Each number is 200 + 40 x the weight over its row's rms, rounded and kept within 0 to 999. Layers, rows and columns count from 0. The size before them is the row's rms in percent of the matrix's.

# layer 4 attention query, 192x256, rms 0.102, rows 20-45, columns 0-63
063,274,158,256,143,188,240,163,236,154,190,222,169,202,218,223,179,227,197,218,247,164,231,178,172,320,174,161,198,230,178,191,219,182,286,221,192,129,170,182,218,217,203,191,209,183,214,193,219,251,202,210,209,183,221,154,248,128,182,182,175,248,195,144,202
061,106,244,165,182,166,195,284,274,112,231,168,229,189,180,227,227,188,184,194,203,233,178,71,133,221,265,205,209,155,239,188,182,187,251,218,261,228,165,145,151,100,272,163,256,228,188,186,144,173,243,191,188,247,224,198,149,229,126,221,247,187,192,190,192
064,271,193,150,225,159,223,218,130,149,208,258,226,185,218,228,262,174,160,234,206,180,190,203,212,133,233,209,183,195,175,176,187,159,240,222,195,185,151,185,257,134,183,193,229,200,183,208,188,169,207,180,168,263,216,238,250,221,144,229,185,192,262,204,186
059,219,265,220,172,226,237,189,204,189,258,234,236,190,191,251,105,208,203,233,236,227,211,166,308,144,174,177,213,171,197,117,194,208,159,210,163,217,269,176,247,207,162,162,244,171,229,161,198,201,272,126,250,322,155,277,203,139,223,151,127,230,147,215,236
065,173,239,279,269,143,258,197,187,180,239,210,154,253,187,239,209,185,155,186,140,289,216,204,190,219,255,218,221,147,265,279,213,204,221,228,246,234,152,161,172,205,203,188,210,211,193,153,187,187,114,214,150,171,252,167,244,235,201,142,152,142,249,159,114
061,211,194,176,167,218,108,183,170,184,241,139,187,300,214,184,202,145,239,235,199,173,177,168,243,223,153,225,226,243,134,121,190,194,227,97,227,178,211,242,197,203,229,185,249,221,198,271,246,144,146,142,166,243,241,232,165,153,270,244,195,187,199,288,239
064,120,116,217,174,143,182,267,127,171,176,257,162,173,220,197,171,201,153,162,260,112,181,212,253,194,233,195,191,227,183,174,176,269,163,138,256,253,171,151,144,164,142,168,140,185,253,216,103,175,212,250,173,276,196,233,227,193,236,204,180,167,267,217,211
066,223,144,205,185,130,220,222,244,201,177,226,160,131,225,274,238,198,157,245,219,162,186,190,130,236,178,186,182,168,186,229,173,192,161,153,141,110,237,201,167,186,254,214,146,203,191,191,209,219,164,216,225,251,179,171,255,163,144,190,125,110,217,208,145
067,166,158,211,164,226,181,224,186,263,140,159,177,223,205,259,160,183,138,243,256,205,233,224,206,207,140,265,263,201,227,264,161,187,155,209,183,269,151,173,193,246,250,239,176,308,199,152,248,235,117,237,244,231,256,241,162,226,183,231,207,241,185,226,217
063,222,177,229,216,232,176,125,143,212,158,241,180,193,193,190,163,185,203,201,158,134,141,269,219,219,186,276,245,214,178,243,235,204,175,226,236,222,141,170,197,174,211,201,168,180,166,228,196,260,121,198,209,186,118,222,247,186,304,274,248,197,212,110,201
062,253,195,238,197,265,162,181,102,229,266,222,223,217,236,244,189,193,174,200,188,124,183,219,204,231,171,181,228,255,244,169,188,208,155,283,240,163,225,255,188,214,158,215,231,201,279,267,257,151,264,160,195,181,167,191,225,249,154,302,247,251,167,182,171
062,164,218,164,138,154,159,131,155,191,109,193,174,251,272,204,199,169,180,176,256,200,226,198,197,228,215,168,188,181,179,194,229,155,238,205,165,258,157,186,174,162,169,276,155,285,240,197,200,189,173,207,173,269,208,203,241,243,208,202,180,170,170,178,268
064,178,259,202,231,150,186,168,257,206,184,240,190,219,262,151,154,231,166,263,206,185,261,242,213,252,269,240,252,219,209,168,265,270,164,200,236,182,233,235,168,284,195,124,157,204,197,205,189,248,180,188,197,166,220,211,217,251,207,215,266,187,239,243,254
064,166,100,173,210,136,171,239,246,222,236,129,148,215,131,217,264,187,223,121,191,236,145,190,159,190,179,211,165,246,148,123,127,158,223,244,217,202,177,289,213,280,134,140,199,274,202,169,321,233,196,170,254,150,259,200,204,141,212,166,153,205,228,184,224
060,253,183,243,175,185,171,152,222,179,166,196,170,190,207,184,175,241,228,166,222,267,243,198,160,144,181,219,213,231,161,124,183,244,179,133,265,258,188,204,240,229,177,201,193,234,186,227,169,149,176,211,222,171,225,173,254,182,212,228,286,234,196,202,243
069,211,225,193,148,177,173,203,171,219,218,220,257,210,231,193,154,257,219,113,268,236,262,179,140,224,165,192,195,211,316,145,280,180,253,205,179,150,159,169,230,198,187,230,220,234,178,172,163,238,163,204,222,151,238,95,181,280,211,140,224,133,222,187,212
062,198,150,177,259,199,255,213,219,236,235,208,232,160,162,260,220,228,199,185,180,196,197,198,136,207,231,184,177,216,211,203,238,245,214,215,221,147,184,214,189,201,176,192,233,177,261,173,187,192,207,276,136,183,186,208,222,242,248,209,103,207,214,231,193
069,196,218,256,133,236,144,163,225,138,209,224,193,185,191,227,223,205,175,174,175,227,227,163,161,240,270,201,197,238,228,287,264,145,213,134,147,236,283,210,253,141,176,222,192,167,227,120,225,199,198,213,187,195,221,166,151,201,187,199,216,271,207,192,203
065,214,266,176,147,179,212,215,185,193,205,178,210,198,168,212,167,195,189,186,295,133,292,130,241,199,150,226,154,212,232,171,225,161,186,199,220,217,212,96,205,289,114,204,188,194,205,247,138,184,205,195,154,147,232,206,217,220,155,163,240,133,184,240,201
068,226,200,152,214,240,129,159,204,174,203,132,181,159,236,153,166,183,230,197,145,196,270,154,218,177,190,299,237,248,221,177,183,205,234,174,172,211,300,138,253,199,215,151,144,180,220,217,280,202,151,180,222,180,142,204,203,174,154,200,236,272,204,129,202
064,178,214,137,154,154,111,147,216,209,172,216,264,248,174,236,174,140,202,194,161,245,195,161,212,182,154,237,280,249,180,189,222,152,224,204,158,254,246,195,222,151,242,202,172,249,158,139,214,198,166,166,169,115,218,156,265,183,183,213,272,181,292,128,176
061,126,178,143,233,165,165,173,277,186,191,201,220,175,213,164,228,204,211,232,141,150,248,181,192,236,256,121,222,176,227,184,176,175,230,220,244,184,192,196,196,121,157,184,147,185,227,166,235,237,182,260,210,183,150,194,210,204,201,229,249,221,219,220,236
067,238,291,173,177,162,201,172,219,178,206,199,228,233,203,198,147,201,178,106,195,234,202,181,185,209,283,218,265,168,232,210,222,216,278,148,174,205,244,167,125,219,217,191,177,202,172,208,168,143,231,149,173,231,242,153,166,68,118,229,297,230,182,134,259
062,186,191,271,209,195,271,161,225,249,161,206,173,134,184,353,225,192,208,151,153,137,153,189,291,253,196,136,223,145,119,197,171,251,149,215,152,207,191,190,246,228,130,243,134,184,194,216,261,207,194,162,202,111,114,261,159,143,242,262,232,100,188,166,253
068,237,142,301,185,195,176,182,156,207,200,192,212,165,235,191,214,225,161,208,188,241,233,193,222,235,148,193,219,186,178,225,205,252,252,183,169,190,191,189,262,202,116,172,221,187,144,205,162,179,161,262,270,173,133,244,160,244,234,211,152,251,196,224,184
065,184,189,176,202,232,211,189,185,226,198,223,198,267,186,203,224,242,185,267,136,222,240,181,150,176,193,202,176,232,223,194,265,218,224,175,277,227,153,210,223,179,284,209,160,243,234,221,103,198,225,275,274,234,203,168,211,246,170,135,215,198,231,205,233
# layer 4 attention key, 192x256, rms 0.102, rows 20-44, columns 0-63
061,232,178,164,203,158,215,202,166,127,189,137,218,183,86,189,231,220,149,201,140,170,144,270,161,150,134,188,193,195,181,197,242,160,161,206,102,257,191,278,219,261,80,194,195,181,206,192,179,153,280,132,223,142,271,215,273,249,173,286,188,155,229,180,189
064,158,153,145,182,188,173,235,182,162,205,278,215,205,97,164,198,222,202,270,229,207,207,302,210,208,202,164,229,206,195,219,220,226,216,224,206,181,159,236,145,179,237,266,247,296,233,212,183,220,169,141,187,209,260,232,211,212,120,208,294,207,117,191,226
065,188,172,197,213,173,175,268,235,219,203,187,186,171,154,172,187,162,200,178,212,164,186,163,237,216,197,219,191,190,139,175,133,226,183,249,168,194,171,256,194,229,227,120,176,188,214,132,194,156,247,195,173,199,153,146,159,210,199,188,177,200,171,263,220
062,277,155,224,188,225,181,202,233,199,232,223,154,146,246,193,225,154,185,267,214,194,163,193,213,247,134,226,227,200,232,246,207,247,212,156,242,238,153,251,120,208,215,195,174,232,185,305,226,151,282,187,197,219,239,227,260,201,229,248,149,249,260,257,198
066,181,162,235,194,253,117,260,268,220,232,190,224,154,235,211,184,147,159,213,240,210,215,131,192,204,186,262,151,154,198,229,173,146,259,186,190,206,208,178,218,149,223,205,240,160,105,266,233,237,173,165,270,207,176,199,191,170,127,296,274,167,178,168,181
062,242,123,249,233,246,184,187,166,206,146,219,175,184,172,205,134,235,200,224,274,179,269,167,199,164,237,249,194,224,156,219,161,261,158,185,187,176,234,227,184,224,171,218,133,215,168,193,195,258,235,168,213,250,158,251,187,222,194,163,217,159,176,114,208
065,200,181,184,169,280,190,213,198,203,201,150,204,197,205,251,151,165,187,220,203,208,228,224,172,120,238,207,176,242,224,135,143,182,193,254,230,195,237,116,192,263,207,203,153,192,224,270,222,217,184,212,192,244,327,280,234,165,240,149,157,197,150,230,210
068,259,211,156,157,190,266,207,210,213,175,183,197,205,233,244,162,197,193,188,250,172,167,151,205,219,223,182,262,203,229,231,164,136,151,231,185,270,229,220,206,198,206,271,159,248,177,224,196,267,198,264,152,177,132,175,201,181,203,184,243,191,119,212,174
060,280,255,218,230,190,229,204,239,261,197,198,194,204,193,218,223,202,187,199,242,253,263,225,249,164,214,225,181,168,228,246,237,226,246,174,202,184,188,166,237,209,220,172,281,242,154,185,197,149,326,205,119,157,221,227,193,195,220,233,185,165,214,212,170
063,176,214,255,211,255,177,207,240,175,188,154,195,215,205,146,179,190,243,224,157,217,231,227,132,169,221,226,188,195,200,222,240,256,127,264,174,140,199,161,231,217,217,123,241,221,178,175,266,207,202,151,196,224,220,191,162,155,148,201,191,232,151,196,228
064,251,214,162,227,212,182,186,207,192,197,163,190,276,185,163,203,149,173,219,243,235,249,252,229,157,188,224,220,239,189,185,226,223,195,211,252,225,186,164,174,225,169,152,264,222,158,163,140,239,271,170,241,262,189,207,197,280,209,133,227,247,243,202,209
061,227,262,177,164,170,145,213,168,179,147,230,199,285,261,180,180,211,185,138,138,288,182,194,226,198,149,148,227,238,232,192,143,208,198,192,247,145,209,182,223,165,165,216,235,174,179,166,129,181,245,220,179,208,301,195,136,93,213,132,201,172,201,242,169
065,202,272,225,231,199,278,176,194,152,284,204,210,251,155,176,216,211,177,221,162,228,167,198,202,203,222,181,264,256,229,179,203,170,185,203,178,204,169,243,234,268,58,126,251,193,197,195,235,245,240,151,189,280,183,183,176,182,122,206,272,181,176,160,106
070,215,286,153,193,240,202,268,155,206,171,192,186,254,206,266,242,183,187,172,156,201,175,223,296,174,235,222,192,190,183,160,222,205,159,141,212,148,263,221,233,144,220,207,195,158,230,223,212,267,191,213,201,197,185,247,166,202,176,161,167,193,164,269,194
069,181,117,241,111,247,94,160,172,253,190,243,196,235,189,210,200,244,158,257,226,231,244,175,218,166,258,233,177,176,159,161,217,232,151,203,175,233,225,255,213,118,263,225,254,212,156,206,225,150,73,180,248,204,239,213,154,196,268,212,238,277,221,311,230
063,203,204,145,217,127,225,246,243,196,243,209,231,139,183,207,234,156,160,224,74,215,190,230,199,223,208,206,276,225,247,222,204,169,234,213,180,178,183,158,175,201,240,193,193,164,144,214,179,183,105,160,260,146,239,228,197,251,191,242,314,232,173,149,128
065,214,192,172,267,122,290,203,145,238,196,191,227,161,119,245,271,151,209,205,227,212,244,201,160,218,197,130,135,197,213,159,163,195,246,254,240,208,117,206,188,190,139,208,229,189,179,236,179,186,244,206,251,223,139,212,221,277,204,249,139,205,179,225,97
067,245,273,139,213,182,179,179,273,136,238,144,194,226,254,253,220,177,179,161,211,160,263,189,172,231,198,222,190,276,196,132,178,152,213,193,190,213,213,233,164,167,293,179,237,150,150,169,216,242,289,264,246,248,182,155,270,204,191,139,229,191,210,228,189
066,146,175,165,99,268,155,126,217,171,180,153,217,217,172,210,163,184,165,200,208,184,156,212,226,175,204,230,196,228,192,264,184,263,186,218,200,204,206,250,143,139,161,142,140,219,180,250,209,168,195,180,252,166,253,163,154,142,204,253,233,178,217,94,220
065,221,212,163,254,194,180,221,155,165,236,224,294,172,263,204,141,172,222,224,218,131,241,216,268,241,135,221,158,211,124,316,225,200,250,177,145,177,121,236,175,213,211,207,278,175,201,194,190,174,208,297,170,193,70,244,180,228,221,177,165,182,130,209,218
066,174,232,164,230,105,267,147,188,164,208,207,223,187,245,231,227,191,236,172,286,228,270,201,272,195,220,212,184,197,153,221,210,179,160,190,182,192,194,230,280,153,210,222,200,138,152,262,214,240,179,263,152,243,236,270,209,240,205,232,210,262,204,222,201
062,205,223,216,228,204,216,197,171,203,158,219,204,219,262,109,186,251,178,155,231,204,202,256,237,206,206,172,216,147,181,173,181,182,182,189,165,171,173,123,186,200,223,225,196,170,121,168,192,236,205,153,101,182,269,194,219,201,255,162,197,202,184,194,236
067,219,206,161,161,183,166,203,276,119,128,214,251,242,161,266,217,195,199,204,203,184,233,273,227,142,186,140,192,193,224,260,241,99,240,148,139,251,187,192,227,187,167,226,230,189,261,173,179,237,255,211,203,136,207,106,231,168,223,159,162,240,170,254,122
063,185,229,160,176,230,247,216,176,236,140,221,147,315,209,211,260,237,278,172,298,289,118,186,221,207,207,214,209,181,175,142,145,230,196,196,188,186,178,226,163,226,218,190,164,213,179,227,213,158,238,158,276,129,169,238,156,188,186,270,178,226,222,192,189
069,228,117,226,150,204,197,204,247,209,189,168,133,140,187,120,272,166,235,233,295,282,185,99,168,115,204,251,195,177,245,179,209,189,262,195,206,173,165,209,205,203,164,205,129,172,159,190,209,197,215,174,225,258,208,187,86,179,155,285,204,251,148,143,190